config.toml
d_mlp = 2560
norm_place = "pre"
norm_eps = 1e-05
init_std_qkv = 0.0191
init_std_o = 0.0
beta1 = 0.95
warmup_steps = 261
Each number is 128 + 32 x the weight over its row's rms, rounded and kept within 0 to 255. Layers, rows and columns count from 0. Numbers have three digits each. The size before them is the row's rms in percent of the matrix's.

# layer 6 MLP gate, 2560x640, rms 0.0273, rows 1398-1455, columns 400-479
098:118165104201158136113112111106154119142124119101123133103089137108158112114140079087152110108084165121153121155152131132211166131100065091129139151115194162085122134150154159164108114139174085107076120141114154077109151131097167133135081055
097:093157168039149102126069071185136144102140173146181103072115130093160134146079142141091139116129139120106067105073110105152147118179147105137045132146066171132159121125060080147106132120176105123095089153153107127117141161149095118081127106
099:134132076102105132093111137106159121081089127111119120160153153143093125116129140155150131139138118167130177184096181171097088125132104140177160127105075100127071123096145122151138155175141119081129123127151081145204171108182117088130142131
106:147138196176145139137153112124105122103183145126097142154072163115180180147092144141142152114135139112075098105102105164119105142097095114076153190146157127158141187129135150066116118137155091138130077091107116173100144163106154205145159146
098:177123128120088097138116133124180082174114165070126151112155178098110116174136189110130118095121099102172147156099145165103154107121176130157109096150117103110084124192153112143094128096116061135140131124125105191165111126081141102117105111
097:112157128161156142089142147094124126169120118133176134185177143094134112188202171131147104114138118180143083151142177113157103101088150211193163138095117163110188156106115161088132130103108163120051120145147107155120126065134082190150099152
098:165133163105121151105127180132202120163160162132147095073152078130126114097149126163166143156140122094077132162156117120111138078100114129080139080157104160149110100090138169145117165126079164194148134131132105067190176132168110109105163127
098:136153097156183038133142149147186073120172193118089140122142199105111153111107113098060127114091117149111105120133141138158161159135115088124089170033119088129109100154116109098156098078127155142154084122126161142122119084209141128168128126
100:151091111134110104135110127132116173079145147145130128084082195141138164175101158175161169127091090143201163113147105098149114098115112165153147112106091136139159168108090155127145163113131122168119108139171122133143095095103159115106104108
098:164126094123092136112178192101154177117148156125176136103132109126124157108139146145128216132119178163135151165131131129137108105092108102122135071146161136175108151154129160163125085150193196081126097141118139144139170173082104070113149109
098:198101109141184079106066135166065114156174147152123159086145118117140141135133132122104128142130133122137139124147110141139111134129102151115159132152163077152069106114123177111066090085079118184174114105136183091122091111117174157092140086
103:105118154151117121118173099107129099100110132129182143080119192136127163130175123147087182131086093108105128110134109113091120132121110155149092067144105069078107156158130046124086143081148130127121102160189128080109156146105078111068145138
095:126087154089123107168140208106128138134130111175104110108115136060115163137084172105141137104159132133077112167129122117145138135126131119064179117157088094190167128079120153142093133120113119140189143064147149163157114125129087103150125111
104:101140155160139180072099053108136170164158052100077168112150071146174120129110087078122159096122153143090163134168126102071132133115179110187151113136129195102137143137164117109062162116089123156122142119091144138117121149136147098135120158
101:067049171113190138098209125141129105088095147103162104132134161085154141140163121115130130093106125138128138148138170160120190100143106092174095146157147142126109181073142135137167115154099109086155160125137104156110156153062051159084098068
097:145150146125125116082101104172128153186141169123139129108087110098151166115109117169141090151146156147100151102174138060127102127121113110141099081105116125165131146119090129172110136127068126109113110103157131158176159188102150174152086083
096:048177115113124128072126148149152118154133113076088181129156175067150126138188086128138133174128164136092170089118132084145160101116104118114136079115074147093137153121073124126080112099150098127104105112176113096108147111097160141136086139
096:119125186143099113150116134131155126118121115153185069078151100076185097113101100119105145166147155141137134141160099121163115104123129123149116129126072162135131114122089145120085108128155159134125078136108117154210131095092098119144124090
095:136182136092099078168095141068143115125095143141117095121150169129103140120194167225136125101129132098074125116132099173185165096082149156129111109131150128084250152154112116122129138153110103144138140165121109148131105138128104159134121113
097:144110127090112135131102066047135125117127092154163101123115157153078158133148126102125162123174150122173116109119178145159071180104129097131093168109170147106131104145139161137102146115173130154076140100118106092149147098112166193177161148
099:089053145155108169138124052146134125131139170082144152167122175149146113107130048100090146122159126081208173163135175170043089138066125144071117124100207114105135122182120162072105172169148068119185115075100074181084125164164096150147104072
099:158095141092172130132127137102113125168111141096124094134136136153142147120161128189119084119167181095080186106162101085126110083095116176123108175151112130093156159176149115145109128134126144159142094106117141143127087165182119108070126109
099:127089168159118132115095109116124162149062128152121152072148124156143105159152130171140087122127122211109145152085150088139155146156117124086187084180125163128175167152041226182101097087079152148142116213132153101173087167122108135218130119
099:134182089119114123102137111070104128133135129146124137105149122093157124143085169101176162106170135127110109178141146121157060135144141107091098159194108112076113143093123106125166169137124206144149161108101060145146088159152109179129116175
111:142204160139077132062096142151121141128165168111117119141199122145093073090136103160174081099156102184118109127113175107147131145144076152097164180176102111110181194141153071171107099133140109129088178126187138095119155145067155123101164137
098:141081149122112132143098099139123108121131165120119110128090135134092097070117111137123148152137115115108118099097201123203115145097161083118104168122100095181158136194111074092109116035157122173112108085071128086196117147154099204131182207
102:160128129145136134048173103145152114125118119143143166160181120176125164148125126127194137113106160158117131174111098138177191084060121177177109164126148186097186157152132053124114070154080128118091047102121158120113150185104089171110119122
098:131164153131150106147096115140153065140137160142075132189114135128166126151165159094140157154125103150176167119108133167156171107029082124170099134174082110088117129171088137078083138149133118137144089116113088127109130113083113111116042069
107:127093139073111095100139188141120145123149121086124171104124112135127132153150124107101132112127115115153117110090142096114188099097107155093182093106169128128142161194111100128165159139075108094148081142128114171132147139072124159175070102
096:203142137077134106087138111077181118142098130114118127129100144142067159075080148128120189118121101149118138134134161066137161120112100076143138178094125166132077151142136129132176088144158112122092090113128070203127151117150114174184165098
102:156137179147089122121094119091130129109119151163115142146116111152080149175112124118135088089137101151106098182130155096128142143135082113086154126099101123075113142102084185144087113116147171117132132108133143059157158168152077125102059151
103:135196151187143167118115063174124119103196132144200115095147062148118166143133141115107083104150120135110118197089145144117116140094116084129154184128177124108089135130141147102147159109143109105149123124089088137155080143126167171105068143
113:179189114109062138084156147140148156125141111089177057100155104073103189145132122126062198113130117136132134197106138106088142141120127149185150086149117139129084154125167102147110132139113167148130133155105068061160100160130094143116107062
099:135093118158124136144132170171208154134112141091131127161140112086138177115137126145100101152096143119126104080122136139179158099201127078119114126103155126141156138142129127080118111144162157115170163130150106107163097136131059142208143063
100:142181146129160143107184131140143116125095179140164084117122138099166153116086134120136092094149112131084147156150179125109101161135109142187077112138107150094133120169124165157087139142159098165090169126128125117174178115139170138143123098
099:097141158089103150060101127100102183127181141089112077156093170162121150142160088055137162137095123166183173135144135090125126132134110173123113179154159169170128196113065123103090139106122154100127120166164105123172175133103138164174215138
101:143093142152125130144162094100096123130099112165061153160157121140141162116088174199168131022086090105079112157138160157137134127121141130160102181105149152094156130089145151117075106119156146160102173099143049084144167155152151140112111101
100:105149148157135099119152161110145086135117118159124091103173087148121112109133102170173118127096056112104081162121123092163187173091139145133121091149100088107164138118117206165054127158138116081109076182104091153109154142107121148092104149
099:098136133126111044090103092134123098128159122110143128157112151113098124187147140093099151124166120102149095145103151176124103166097079071068081092150118163083145147138141119145136157115171115122168098142170095106106101099095116144125165126
103:136172121196145078099178101075089168161144115154182167098124155083148134114181139110098170102091084122194100160113100103151133081153109106134148158215079132115152140115128133139094178097151152180137127128115130113157138128083171152169161067
097:130152062102126092096095110073195146141121120192111147124076152164131131151094161133113106139162150160130135112121146114113069121136111130118062164113126130136072167169125129174103159057130066124073080119174155175124163164131118135082099077
105:177166158135146183093173146107141165172112075127164167083165093152145130106137135169159095098179168114132070137149126107130120102098143148101082156137150066156131180172084137167075086116082063080093126169111130097142094166137137128132118103
100:119128178093052136076108126114110206151157121145132099100108109159151105142068123112158132140149070170162129141101110166088081141128183130124154147172114124175147133091147099105111152144136098093131098103108061121115090100110088119072143087
102:154149145162085175137201173117075096108159148103143207103181033139127165108157098158121089092091119062107110122154102165170123132122132148125142165129122098126154145170167106129127210164091111151151112135186123070087094137090086099094107183
098:114135188136148169109116103195090089069121118134165141141094074098162207125145093131172197118138159123110101141164152140112137082043109143151123159102096146101112140145099167069137107080098172053139130159136137160095131135143138167092101132
105:109157153115120125101155151189079100205167139176152144140112086108145099072144135114120188100165162135076066134120133096169121147148101125138084154146117115114128128150107187103138203164153122147122114156178123172121125166101112140195140061
099:086139137124107140121130142104143101115139151171115163159138157123168103180108157068115165134150123154105168164116118134166163093188167130109075113154151097111149187172048139191142145092062145139117099156174122158192123161116175136138102136
113:129134097108105164092173163149145149182099106157152161094097109071153158210071131109161152100106130126122144101183100166078134136114119100176128152152127150138149174105134137054145168116137099161065091136120105119193061190123099152173110123
100:066118114131089081138194095140173096103115132141093139158126097138112087195155138122131097150142165152127109091174133109079170109153148117137141135135163136094167143099129118096173110075089094138153121112159056134049126117089119080141144172
102:078120105136155102066102105104166052160066116166113145153135154119136130146166138140132141092122139143134134199100132181062113114129150116176130146093187122112169123106213106068147080104124126100093078169069096114146116103176117168150108112
096:157137175100106068085161112171116136188136109127137154130138145070143112118120200149063119096155129161153201155099108129153105150130170196117129139119089139132107178126157106066114093132175108138089143096117091108124120115117151114175081076
100:090153102198093150068063124132171104151172164107127123110089137105186122114160133162103137139123094122106136141181142144111126136111091123074188096105111133106177159135145147090116137100095079094138089121112115115177112121119125182109086098
101:105128136130099111141135136073170137111091115166160163141178145107120094137131092096105099116105124127112144099153084089140154163163125137127133070146100122132112181116180172172097117129139097171142123103104125132140135096141134170112082156
099:077160137164107153113099115109142182122192139150152124104148131109112151137123095174090149142121142105168125134103129123137079125110118164108131111151142124138136143078129121144110174070146156152152113109129105134130121115119143143119123166
097:161144121140172140131155119150117162153147178108138124149131147103174144073173109167156131111105123121049163134157152196102165138059171165131121163128095155127113124139164155095092115165105147130141118129162185105181100127109106136146143105
099:113104118152098111130140106130174079135101101142124089158136093119126167126100098076133164090117148088104084156180130125171138132132101073115081146121130164117210139115139089093125126170134089116153104180150087217090052091049168214074174165
101:139147125151092119103075121131162078093132110171148125148128104168144164127175070120160106155057071173163145131148156116094162150087154169129116155130141093123198144150106198139131157155116102139185060115161137100137166180134147131125090101
104:147159160093155077124119105094162118139118150076137140135052132136127100214148168085121101101138173153198124187082121188192107223180135149108095192081122122147169135117151158083145120124088097116062129085133145159112112121107169145168132127
# layer 6 MLP up, 2560x640, rms 0.0261, rows 1398-1455, columns 400-479
098:117107097133138058122134141139169086119164103067112172093094173139147109109198169136098118114115133155155138142178122149062155096105103159048136114139122090107149141123126093140092102172125125113072160167134117087120175116103133140118097129
099:131119132102084114107079093102149172153102202102157090112114159054122177100046125159144148110158084170170170133116182124099142144132133123093148145076136109168154126098111141122114115132080104118091185089121106106108173163089134172165114154
101:146106114132123176186120155142191184109179135122133088122095135123156118163065147140109151143136173133128123098186122147177129129125138158130132148118084148097133101136093087142159120187139098128148136147099133141125146183188119148093185171
100:142088104083164142153082139149157166153104156076174092151158126067164137121113118197125089129062084127143098163139155128148078149131140160109148142074130109130150148161108154116131103110136141100024150195138117134132114120090138064163096153
101:086132066140103124135155072119134116082073138104192139166073160079111132142060114136163098151165119120107173126125076112160078120107134111088122150120117108132169145104163121085140114114186146172114137089117180116137103115176120186165128128
095:137117063121103159103131093115127105096113084136119164073136121102175090114137112127137117151152082129093169159130119127139145140160093092108118121152140145161162153127185151157148130151145133128160141116112097152089105155120147155186140101
099:124114110160146155131133103172109144100113095132142105136076194147139159082150157132169104127184119133098151143150113145076121151135159056137067066102133166153110111123163158105132110181124068167086130127161151096108097159144108103137093163
100:171067118127142107144120126126179098096104068090118098130102065114149122109088141058151193109112152101098157117115184164200118078121121193121061150069154132126152142151171146088096056077115109189148163112092126093084183125200116145151173092
101:142068129115122213124185169100084123148089161113101119084095127151156132127103156160095180110090108130207174038103165121164129154179157158140138119143120093103099101104098105108130144166112125133080086162163140096068192163128072114147091136
099:086080125120111131129083128134173062139134126114155120176111105166066138127062119070148142118101179130127050128103126153153087167078171085146090092128079153143115130142148110104178161149142062147133115131139166115149103077143153122113102140
099:155142107128099115152115145149073092105146109174142148111214131153133157169091168067071071155116082104132150135124153113085114111125086194112099129150077098136080122137102151134110130205124146164145112203111118094080136122168136134112150109
101:137126164114115087092142102073191108106126119129202133111155146150151118134246113112168096104144159153151120131115102127137097143089120083197150123178082107156177148103115156133118141082089167034154085156122100149176133108148142146122123124
098:155117152061136097082122155139168146179101107156097097177129124109165176102118125118077123195108111155110135101120163187161135114125092138155086062118107065097140125191047135135164088177154083090105065174114150110102128129122043133186107121
103:178104116131141160129116064072071070126137148118101138102097139175148082108157162131100147155119119162116095100116096190129107149134125087117099204128141135093169121105110126132142182161109153068106121090160096193156161185139146097109091190
102:109163138116155125097095194161073101104090099077133150079169120109100143142109134137171142158056150095112084158062199120158148095104075142126146134122125132175143119109104141173171104183074113094124113132193165073102099102169056133078093134
094:134120167171107087112113138052208159083151109118108091108140163116156083142140116125147189073107129148135071169101144090146117108138185114099141136189092132068141243133135109103083146174159100146127074138078148119080148153079104161107119148
098:101153125127130140137098172173190153177097178120169143169115083138184164087086113141129183139115095164093137154138118200153123133107098133099117121118095100136156101100059160075160080138162129132109121108121149115169149112164137120130135131
098:154065046146150102147160105090187160112145168119136118132094069101100072122081097154181102108133173126168081156142107164121190133134074130128153217178176140124176111092129097119137134105104105151080140108146116139084093112146134085124131131
100:113102114104154092115148142152163102147148113040137125162097142131111135136154152088062141116133099128123169084112115198101148090182084090150077178136064178110124126141173157103149153130171075133145132182065115154154103081157116170111122135
097:125056120130144125162147173100165154086111118102124125131158080132097140079209145101169127125104172123171135124142109122136138118103111081188148070106110120122112121112169138121081086092149140094117080125100093130106136111127088154098131075
098:078178142083119121133153112138114152174100155063108181115118106131186092079085135144093085140147160150156125136110089176168091098126126111100109173101132153167102105123060091150107119117115131159039153092127190120151171088157136100040159149
102:118163101164118096127113118118087130127117157082164110139170095115115127109124076168135112126085114144192159119106093107156163145173160076186191125097131162126116150114101111158188171100074163134087116127136113091077117115088127157147179114
099:101097083078172181148101109126065155152162138105099123126117137173157096168096099149170171103155105172103115147083185125138134137130126114154143139147118114166148114124144065085099061124142107117142153125135106090094134147106111136084122177
099:145073154116115141142140123149057160088124195128184152123092094153112105148116172119116092141161117179111134136156119155143168203115162098172102117134126158145137168093086134133140108129141116114116140106098153106142117137088142148080105126
101:086049190121186131155132103170145083123097165163124102122131183163181176104158126129134116111158100151176102129100169120119118166171124156170202196142135159079114154099104162118105162111101161066145121146094141097119129079161107160129086138
099:120183169163180096128091093097136129099053128149126147137129152071141138089142118093101177153185105104080135136191144154131139206191156139151150170073130131075115097119215159127115145107211136093104104135095111164103076108099050117118152132
101:081119124087091088162092103181167165129122182166086110160083102175140140121091112102131091092135096124101139131120088154122134132146136167133095092114099089078055138144176096080099142107146104079135092191153147129121123087100054115105127075
099:168098075174101141120132180193142163105175103096162143143142099152100139139135201070123151119107154149111148135128100113070122087163127107172121102115089070154107149119126107111113103082138145182095115109144096123215132098202137074130121076
103:123120094117060100105106082156131039170092124112144101113132164129112146173120150165109105158138111108094171095120160085096105149084067072159117063192105146095144099113146148149149128073175087134127149088182135131107113104141134065186142135
097:106109161119121084092108150127171072098120189132160106124147086122121087171181120113121074095096127085077136181121134145091083116099101095117131116090138096135143131175098184137107103165105076084139157130111066123130067091114148077117145115
102:117087177166072153140129134126146097144160164149222167074129102106140171135130186117119127114149155131160142165125133117131155101154133146137138125053123124131114167135106125116112133134097137179126147124073081095112059133131149104162114091
101:122099131137143101154131127110168114099151116085124102061151157097120147147155119076148151151087155105116167133139084096128175139152093116161100077145102174099151106173125097109134106164057127102141155196125124045126165147115101144113130108
105:066128125116103126122094114122129130115112133123126105100124115145101122108071155194081078155093087138074132137130091103125084149152096130122140170069142130065128148098114082107120131093159115126125106113100157071118118180125106141157129139
101:125172198145119127088070134098056177125137081177125093131231151093143066140097156127130165086112151096116146163189136179105112109115121168167181120116117137124140106168085124130118154104168120117136111145132143127144165124116209123120112183
101:050152128191063115170071113115164131132161166145109095124152118105130140149122129186171149107123111139199102126141093145102131155123098153148114075083106114106164129094106208135115160137174132114150122085163132087120120116145152128129105118
097:148092102133140130123158160108120096169167124126160156151079081160138096199138166125134085172077086172074064183135087110054091129113084088120079160115152107137135120122109132141191122045131144104149138123154063055085057114189144139109113103
095:158063132139113178120071163124128190117131128070151162128124132135105114101134120121111095104189178146122184144088091192136086072135109112161146138127083175138130129087121145091093168135089179053111082143123108111089125099129174139150092129
098:087149137085088140114124089151153148097141094135122104127118171118089142150173194118122104130107191162141134088120166121139147094188074078129127190122088168141160151140152057138149146071122115150079148071130163131192157123116136159106123088
099:162125104053186073153083091101145099149102150154144079114129160146078125122185094157131142148137124123124112120147144129087110155133165160074159112131156105144039133129143091185161132086152154123145126070142130073135125133113099119093132137
102:211191170179141120112153189111095117151091175104099149154120116122116143077139134125093142143123127162147191199101129166163078159134105107092052093153172125151090150147132174127141130120122087115138170098069132071042113107138084132164079086
102:167081143092150150107145106138133196131131097124133155123163105159163118093144112160126152151135157129139145132085106138128133094147093109100138075182116132107115133083087106183122115172112172095063104087087118167127160073124109096107098129
101:097181127105109142130147076133104100178097155103196140115150116115075108160137106137144142125184150132141163157136217170070062129126124143107097088159036096148090090177106144171152111112130133080117094113164157141144142110089167122194135161
101:107110146165094160151129124163078125128098104152114088134117132116095097155117125156131122151100145147068078122059149094194145189184124139161162124145149142148131149128193093128162099158117090123173118100121147089175130135149109166037105099
103:086130154130131071140106141115092119146161084139145148180093177083164135109129128147129131111139135124056126119155149136131133131145168131170161157198198178133150135185129098055181135137115083113216177133089147161137118172174083130112121098
099:105120134138179139168173013169152111139105168190137126134098142118118143134134120159118218126155105131131116121111119088166160219102138105158109126129147122168156096109079138117093132135190115166121151122190090159074088065146139139180135141
103:086119177109058059072091205111136159121114081129169070181142071138209144127096105085169112146145124166121146117118140112156145146175125103139108184073087104120170127087123147090149149096103117120119155098122081176186172110125151130135117124
098:138120080058090131069103221136089138101114069153134068151115122119127160181136150105153142103165113168136072109148154155129075145081128138144159149105073135098115129166223097092141171122143180122118120101095114165174125177131070162143119136
105:095069135118147129169145104112162124107104156112101140193102095124092116133106169140088072095076136112177135136124061087211095115194180123118131115120120117093123090108161120144161131174163077078121134118145069146136137104132085106153124139
103:179150149132140134156097121105102125139066090130108148107170072196119185126076152135147098061147116108114117132109103139151174157198177150100120116128179107137095161104121122167122138171128185125145096174148154148143096168177145169194109172
098:107099106111153134095058130150152118097197141099105134079204170144077133148170097175126169142134152188137144083171095145130141206162099066122067144070202107079127122133077169113091129074167099128150126091170144158075157155128138141128164115
096:132151074113088108141145143134181110128142125069137102114109129108139131106123103102129144160135081136147128117129117165139161163107111113118110154138146186143085120099108165196133186172083097129127120125173170072100172146074102175083122188
103:136157152130119119120188112121101171101102186127105153150122153160157120122116108161142095129130099167087083143077121122117122073105165104195099107138157162110130176186135170132108085149170150128078067141159139110110123157155090181122164122
101:149156117206098154110149109076123149093055076127168175152127147128129165168127131079113127130124145164116119154136096095154139137125122141197096122116101098108135121133046140150138110129119077101107149109131139136104120143165068120108093084
100:045123164142125147109109124094115135170120131157118124150138097155124054109193128133128098097163114105181119142144085046146164117170099087157113077115122169155130117124104093162142096087093086128110123126114119127095151142100128138150147170
099:163084119122174081131121150075161139142146127118216139179073144164140114149145093117119094162074161138152124155096099134126142117077120143162183106092146118156125138128119100117118148125118083094062117133067192157160117149095133118157173177
099:171100177084148125154119165144138143159128157149103104152142080099139145109107118103143080115196162117096090141096074096201102159161173160116087143176159131136140128115204137088145104224172133150165072113116138168150139169096196138115165146
100:156115156076166104138207089130146140136099104124086134161184149140100115109111130139176120120183149162137096113123142099127169083101071122119085113141140107073139153129133086125090094069131075150119114101139156128087094141133118146128153162
101:143187115155148203146112142134089139118137113135109080181097144129142141162133118102148169131125155155139133069105126097158117090137114130137187149137159134144105153125157175081102171139151116149113162141075152117112193132133114124055126117
# layer 6 MLP down (transposed), 2560x640, rms 0.0234, rows 1398-1454, columns 400-479
101:098140087138081124103110123103122119147131149115165138144158173089154110089124104143126081071108116122113157072088127155117124122150139139081136157118168187158164150155151163163119155171124115152087084117165032108151097138126099106100155134
101:135147130086122171172093092115184045140175104112131169062117130158210145169104179054106164132107212100158107116106168093113125180131110121119100086159092141127084110140127129104153155153122097151127114117164161173134161136082089123168155181
102:097125114145138222109119114164104145100085091129158071171162111144154138108100115119080157138136114144101197118160078149101166170131142086151104066105096142138100138072093175163149081066140137093136157140100171112161129079124203130081150130
095:139142148090103096108167120131121109116115149117129120056099153069136150162182135200146144112133119156196153121160142135087140153150204099168147083118166150100125149123169150130133100142159134182067122130164155115140133160200130111172125146
101:106082074122120107163119125055149092105073157096185176118121106119121198100132091125114175072166153142179115146128114127122163112101097176157146164162176163165193107135180155099137138117112127164119155131099134114098142068168137141098169166
095:161072121126151119070167141137160139121089107136157123105147101078142088210179144111140127099091131152168194151201138110103198077155057151126195090142160130151079162134124201181109126116121122143153127109154118143106145072106151154153086122
102:068173111135146099093173125166113093148138104134104109148135133095142160134102127113076055144185166144158155085128132123119107101065135129121032177101159091128096099145145150139106113091151170147145125080102104111139103182068125171088167064
104:140049139133140173093102095171156102133142117101133104106107159149161130098145124146130130045094141125060172158119087121131116091079160093151135152115085133161150148156122071110111182093126158165146101139073161136105113118109133145046088106
103:126086149099105137128091127146139084137080129140082149102128123132184135115099135160091136132183149115118074078154107125135158141151150172059135166169070179116116105172155104150124157180128067111074093178122104195116143163103125145160083072
098:147114160064142105165117149157077114153145132096092159134184104096101149144119186092189121134126130131110127144083150157173085101104137133104138090175110124102157134118168179104126106119056157185121108133156094046096150127063096080128188142
103:124107144140147161127201084096159144186098086146101095198137134122118115105134161175139078164103155114101126124197157146153129175167079136081130088167080157071101143083175201120141168078139135150081150127051117128116076117158182091125131170
103:162193130122081127102146090156103132111088121071159166120156133113139124147110124174123116132115084142129110138162157119133108138136110146156065175130119098131140136142129084144108121115085154088143103131160058160124091144180137137164170118
097:116166131101066123165163106098133097156170164154139155142167159123160123095159191116111178128111130105116101147128037108154166136110128140082073138153172122105159147105130168077097190081114144145140104139115141196107124145164133124117091059
103:116104104070135075177068151138161068126116171177133176185056185143104149089114147160134202165155099132115111075128146152131152143125121109100123141097082151158185094143128154089201159146125094138111088165102131138155114078133067154175120116
100:147150162151109138098070169088118145138151121149159102115099133102114138098138130082080119085091137094113125085128109109125130194151150126111102150138137138101076064101146115049123113168114091167105113171180151159137092113148131152176139164
096:103149150091188111127060104169173125175145150132091152093121145053157127083169111146159175144139126112168077093169197128160107132072149104151112113104096148067125208127118090176144171111155093123118148159144126180102149098106207145140147118
096:145205093090180151102126132127124150124137119064147127121076148126133100114135134078115119100127108122141115167122112102207153153093107060121111148090077105085179135092140123134098115047162092158165097109124094108092104178159159144123124057
098:112172130152087129134122121090126184170145101176161156112112136111100119116149109162078168123083155099155112135131140087136187059135144159131106103107162112152125110097172146159143114097121170118101155144109136101067115143136122092091132133
101:192078124159146179143099106043141165108170125120114135150223137136202129103110132129173123141090137128127055139152101150192186162145140119115128113139115126137164116147073114133140131170135071126106138106118176135150172084130146130135145114
094:106143111117122085175142131151180154143178147112197111133096161109135119231099159189101114177172078098089158124103204164140095157144159139101115175121174125101128061189125144145107116110142125142105166111123129111130100113107122134098115087
100:146176121175158140093142169103072125120167109193110103131169077089121152145134087150109141177108052146138114103154121163114135160130155110078117124099170121101151096098097184161148150113102146172143178121093068181080102125141161137165164165
105:132138103129107103097087152073121145172148175125139105088115134096085072123139141116098124143139118140079116094149124110119126146123129133068136090116092087168107162105117082142138158129146098115155100110110139098125098134129094108129105137
098:140153157126137112133166148139161141162149083170179107147161108126115187115177141106165145111128119107168116142122168106104172075103146127075096164105120088128164152116176112126094160162119128157088181112178079136170134180106188113144070148
096:128066122094126130136138121160096128154124110126156116143099170146082150121094147155130125090171150120163148146161157139151098155173105147170126125149142156119143135146132206108065099111062086132079052056171129149132172136151125169104113073
101:192109199160094179158153098103122106086125126125148115164137146101141180161121149056163113179125152098154170155136110122141149113075125108172125142186128114180168072132106141076102118059082170173115164114107126166138196079158120106138098143
103:090063179121131164153143136076086110138141030113161070114148132083142114139148069187127135099138112116089181133113083109127111115111105082183129126100130144130123193114140096079093109123089110123169172126119124127142131175093152135077183112
103:120182084123086122156047159150124146174145146132141091173163127137093117059100147145107165131139140114137153167154156096116161147131079138157125079160090132130136148164194074113123120094098143135135147122078168065138094130056140121131066085
100:150125098132038084181160094049163124106143135169156074172172147178107161191163130156164125102137145139159155094138128121136107074141100143159062117117121087122072091139132138141143136117164138122137158143140152097125109123175150165102133138
101:162117102109125142169101060134177076148113150098153147184103088182101137188191125174128142102108108103141127149108152096120150134134190093137059162154113075131149109127115163153140095070062143119124132139182124087119098115149166141143134114
099:156109175098135069130155141175135062099157131164088113133132132147146050138059140204132213080118104098133108135128111126120116160115112139174133147144108117039079153158133080080195200144166123097156128138142118195151101141101181181116163184
103:187177073151146116166191107028164164080143164160093072172124120099146111080076071141158100092090093205108120178137116096093080113094114139135153104175129148098158162120102136098091082166091074077103115143140107092091143163108098108129139139
103:146116092142133073149129134034122114136136118170090159122113149139112133158210126138174130118119091169139133143130120092139154139149092122139136072087169118148193153128172084125098168167144180159081121134181115142162137108141142127150077114
103:167165126124119101109148115092133149125124154106139166083112091099142132128077201124111125128104078126132101147134124127127146098138177123116157149070151165106175124095137118144149143097174116191147115103157161110157112143169160123172104095
103:126138117155127073078087113191132084118163174158130138115166106097122127130090108146084093153078086137112174087164141155131117109182122083125112141153168118124082131113124136150129149092152162171028135155154153098112120188184080137095083150
103:056119081145120151108142095162167111180083100120163117083117166148097114140156140177116074128116202117119127198114119136118103129174103143090077173086104117156126136135138129148189159144096115163123094157156120129163116097144105114101152095
098:170126108105129131154129099129109115103141072120159171092183115120030105169123113116115129141110139062109106074121158123137183163156110107186099093174117129166114126146166163133165139164142145159132123149127137188135098176107106087121086123
095:129077141181157148103133106114145126155061162163127144118145124134140172155086098124150186110134055098166094148125147097138127152106197152125112179142093130098159043075171174114135106074101131189111155103133141112147123126145131136122095083
094:127125131130119130139098126103195131139135176165174078194182075084171149148142083132140187128133083110171136133145134148191150131195157108147156113041125199115152114152115212104128115154099141096088140136141091187125075071108165111137133133
102:143185112135130141157130142103169110139098120074122149103092114131101093159088140130130115097141086105105102166067107175119103149121181165103179139101171126064077143173100103139080123126105147133097150202119140162150116144147148148117122122
104:121126105136128162149126113095108099113069141096141102110078110155131101126081146156073136102064103172110128151179102125099167146105150255118148095134173145107065111149071156126083106154106157118090154140180127182072142174130134121130094153
103:105122057155077087090074072139149161132142157117101114130074211161122156146155169164112148144109118104156176115185101143115078073199094149160113130109149162111115148140128147176120172115134132096054100083123094153124119103133194158099118086
104:099114057116129125085113116144128120137074143152105118127161138089159125071106120157158113129132161122120149060092085101200140109159122136052132081119127203136109130115181179172118167104124128080082126102124116065132135112046145085171141098
102:144105040122158133139109082088130169111142130134143126089183126188087153159093076141117115078097144123117149107090106089162116099174139060056135132084165145089107151135139134091155077162121104102117052127107060105128071134081112143090151130
105:140097126121152107143094128130158189127126056137143164135158084098095123182112188114115193127188158071122126178097091087109156108131159135167193065150105126159142172099173160102157131044178134104101142046108121137126082140130131102082092127
103:121132154114149072135129071172122115093059105109133152151187121184149103139104090147152121091192187113118097090082160168114187123156082141095099122115087128122092149120163102084129140189115075146069109167128138177139099112153124140150055091
099:106161154139108128087153112175175131151149091120109102129106087190083108099162109114098162141126119102112081114094094089099064178112104163127147175119157198129068066118101122152106140127095127097162067128135179121128215109095107139129133175
101:058113123132101093150129173179059139124158135131131138149136105134156126127126154056139123173183172050128101146127132096204153109102165169098138104184093119181179115136167090123155161125138125125127081160118172207119153143172086153100109104
108:110096143167093174150142162133134079120160189099136115096154079089188115100056122130094052166165201183083090162099139084142119040184132190124133092136142128145120156113152189113141130148153119142145084109163147157136172138073146080138113125
101:132121066129151212081169183067094155205147153101104147096116149110118152133129110132164153163115169109074109054059176117181113132134080136122161121136130100103089132165104096133071096152161151139116094074128103191145185130145113123093134189
101:112145176115143155130164170117088143137069136124154137123118149139159128109125139115070078190138162124078126106085113124120163130080105154127153054171169087114121120131146121130117155132136139164110114181093113138163133143156129155144126113
090:176120158112163085079142108193088175170141182103105121114116149093145099103119173144063121167123100150164120162095083143170120107116123141133116122139110089097124187144108149123116118159152148093080157213166116149106098130118107152178174121
096:149164099118073114117154111163142172127085156126142171103109158139145157162182153107120091083089140137105124147096118140135141100125148096235123141083147121069159181111102109119163081119160106177144119105131072155140105130138082164132180085
103:168155069092135125084087078139126144106038133068156138142141129056132189176156193114137092076137067177131167087130133127203168197078129152105101136156084122105052138155103157137112077093109130133153137091089143151153100146129075087120188120
100:094166175201125173115173191161119153118120130111140106070120142161092094152160144147068198131156153130140023136105144155137120143098134168077146143108061096179135154144223150161145174103089104130105144158118120109087146160100138113122153095
102:177125127144124097160125126132119151188087114148120090114077137148110099190120086128095138116150159139149122156107128087152149169122139162155113131124110099193173106115164133176155127148092182106136069138131146091098081151138089111160128160
101:114122139139091079147176147118132123126109159069144104122117163144080193140137159132096078130149064134119132120090075143147144179089075111151097150095110127128098098176149132157032144158166187145134156110147090116130079140142124107102166099
101:143114102129072151127117158115075112156148203187148110153234122105167119132166118101146081150115108084180170118150130073080064112135133136142225121158130132078092096080121090109172150118096107150116159126156120126124100136070140090168059121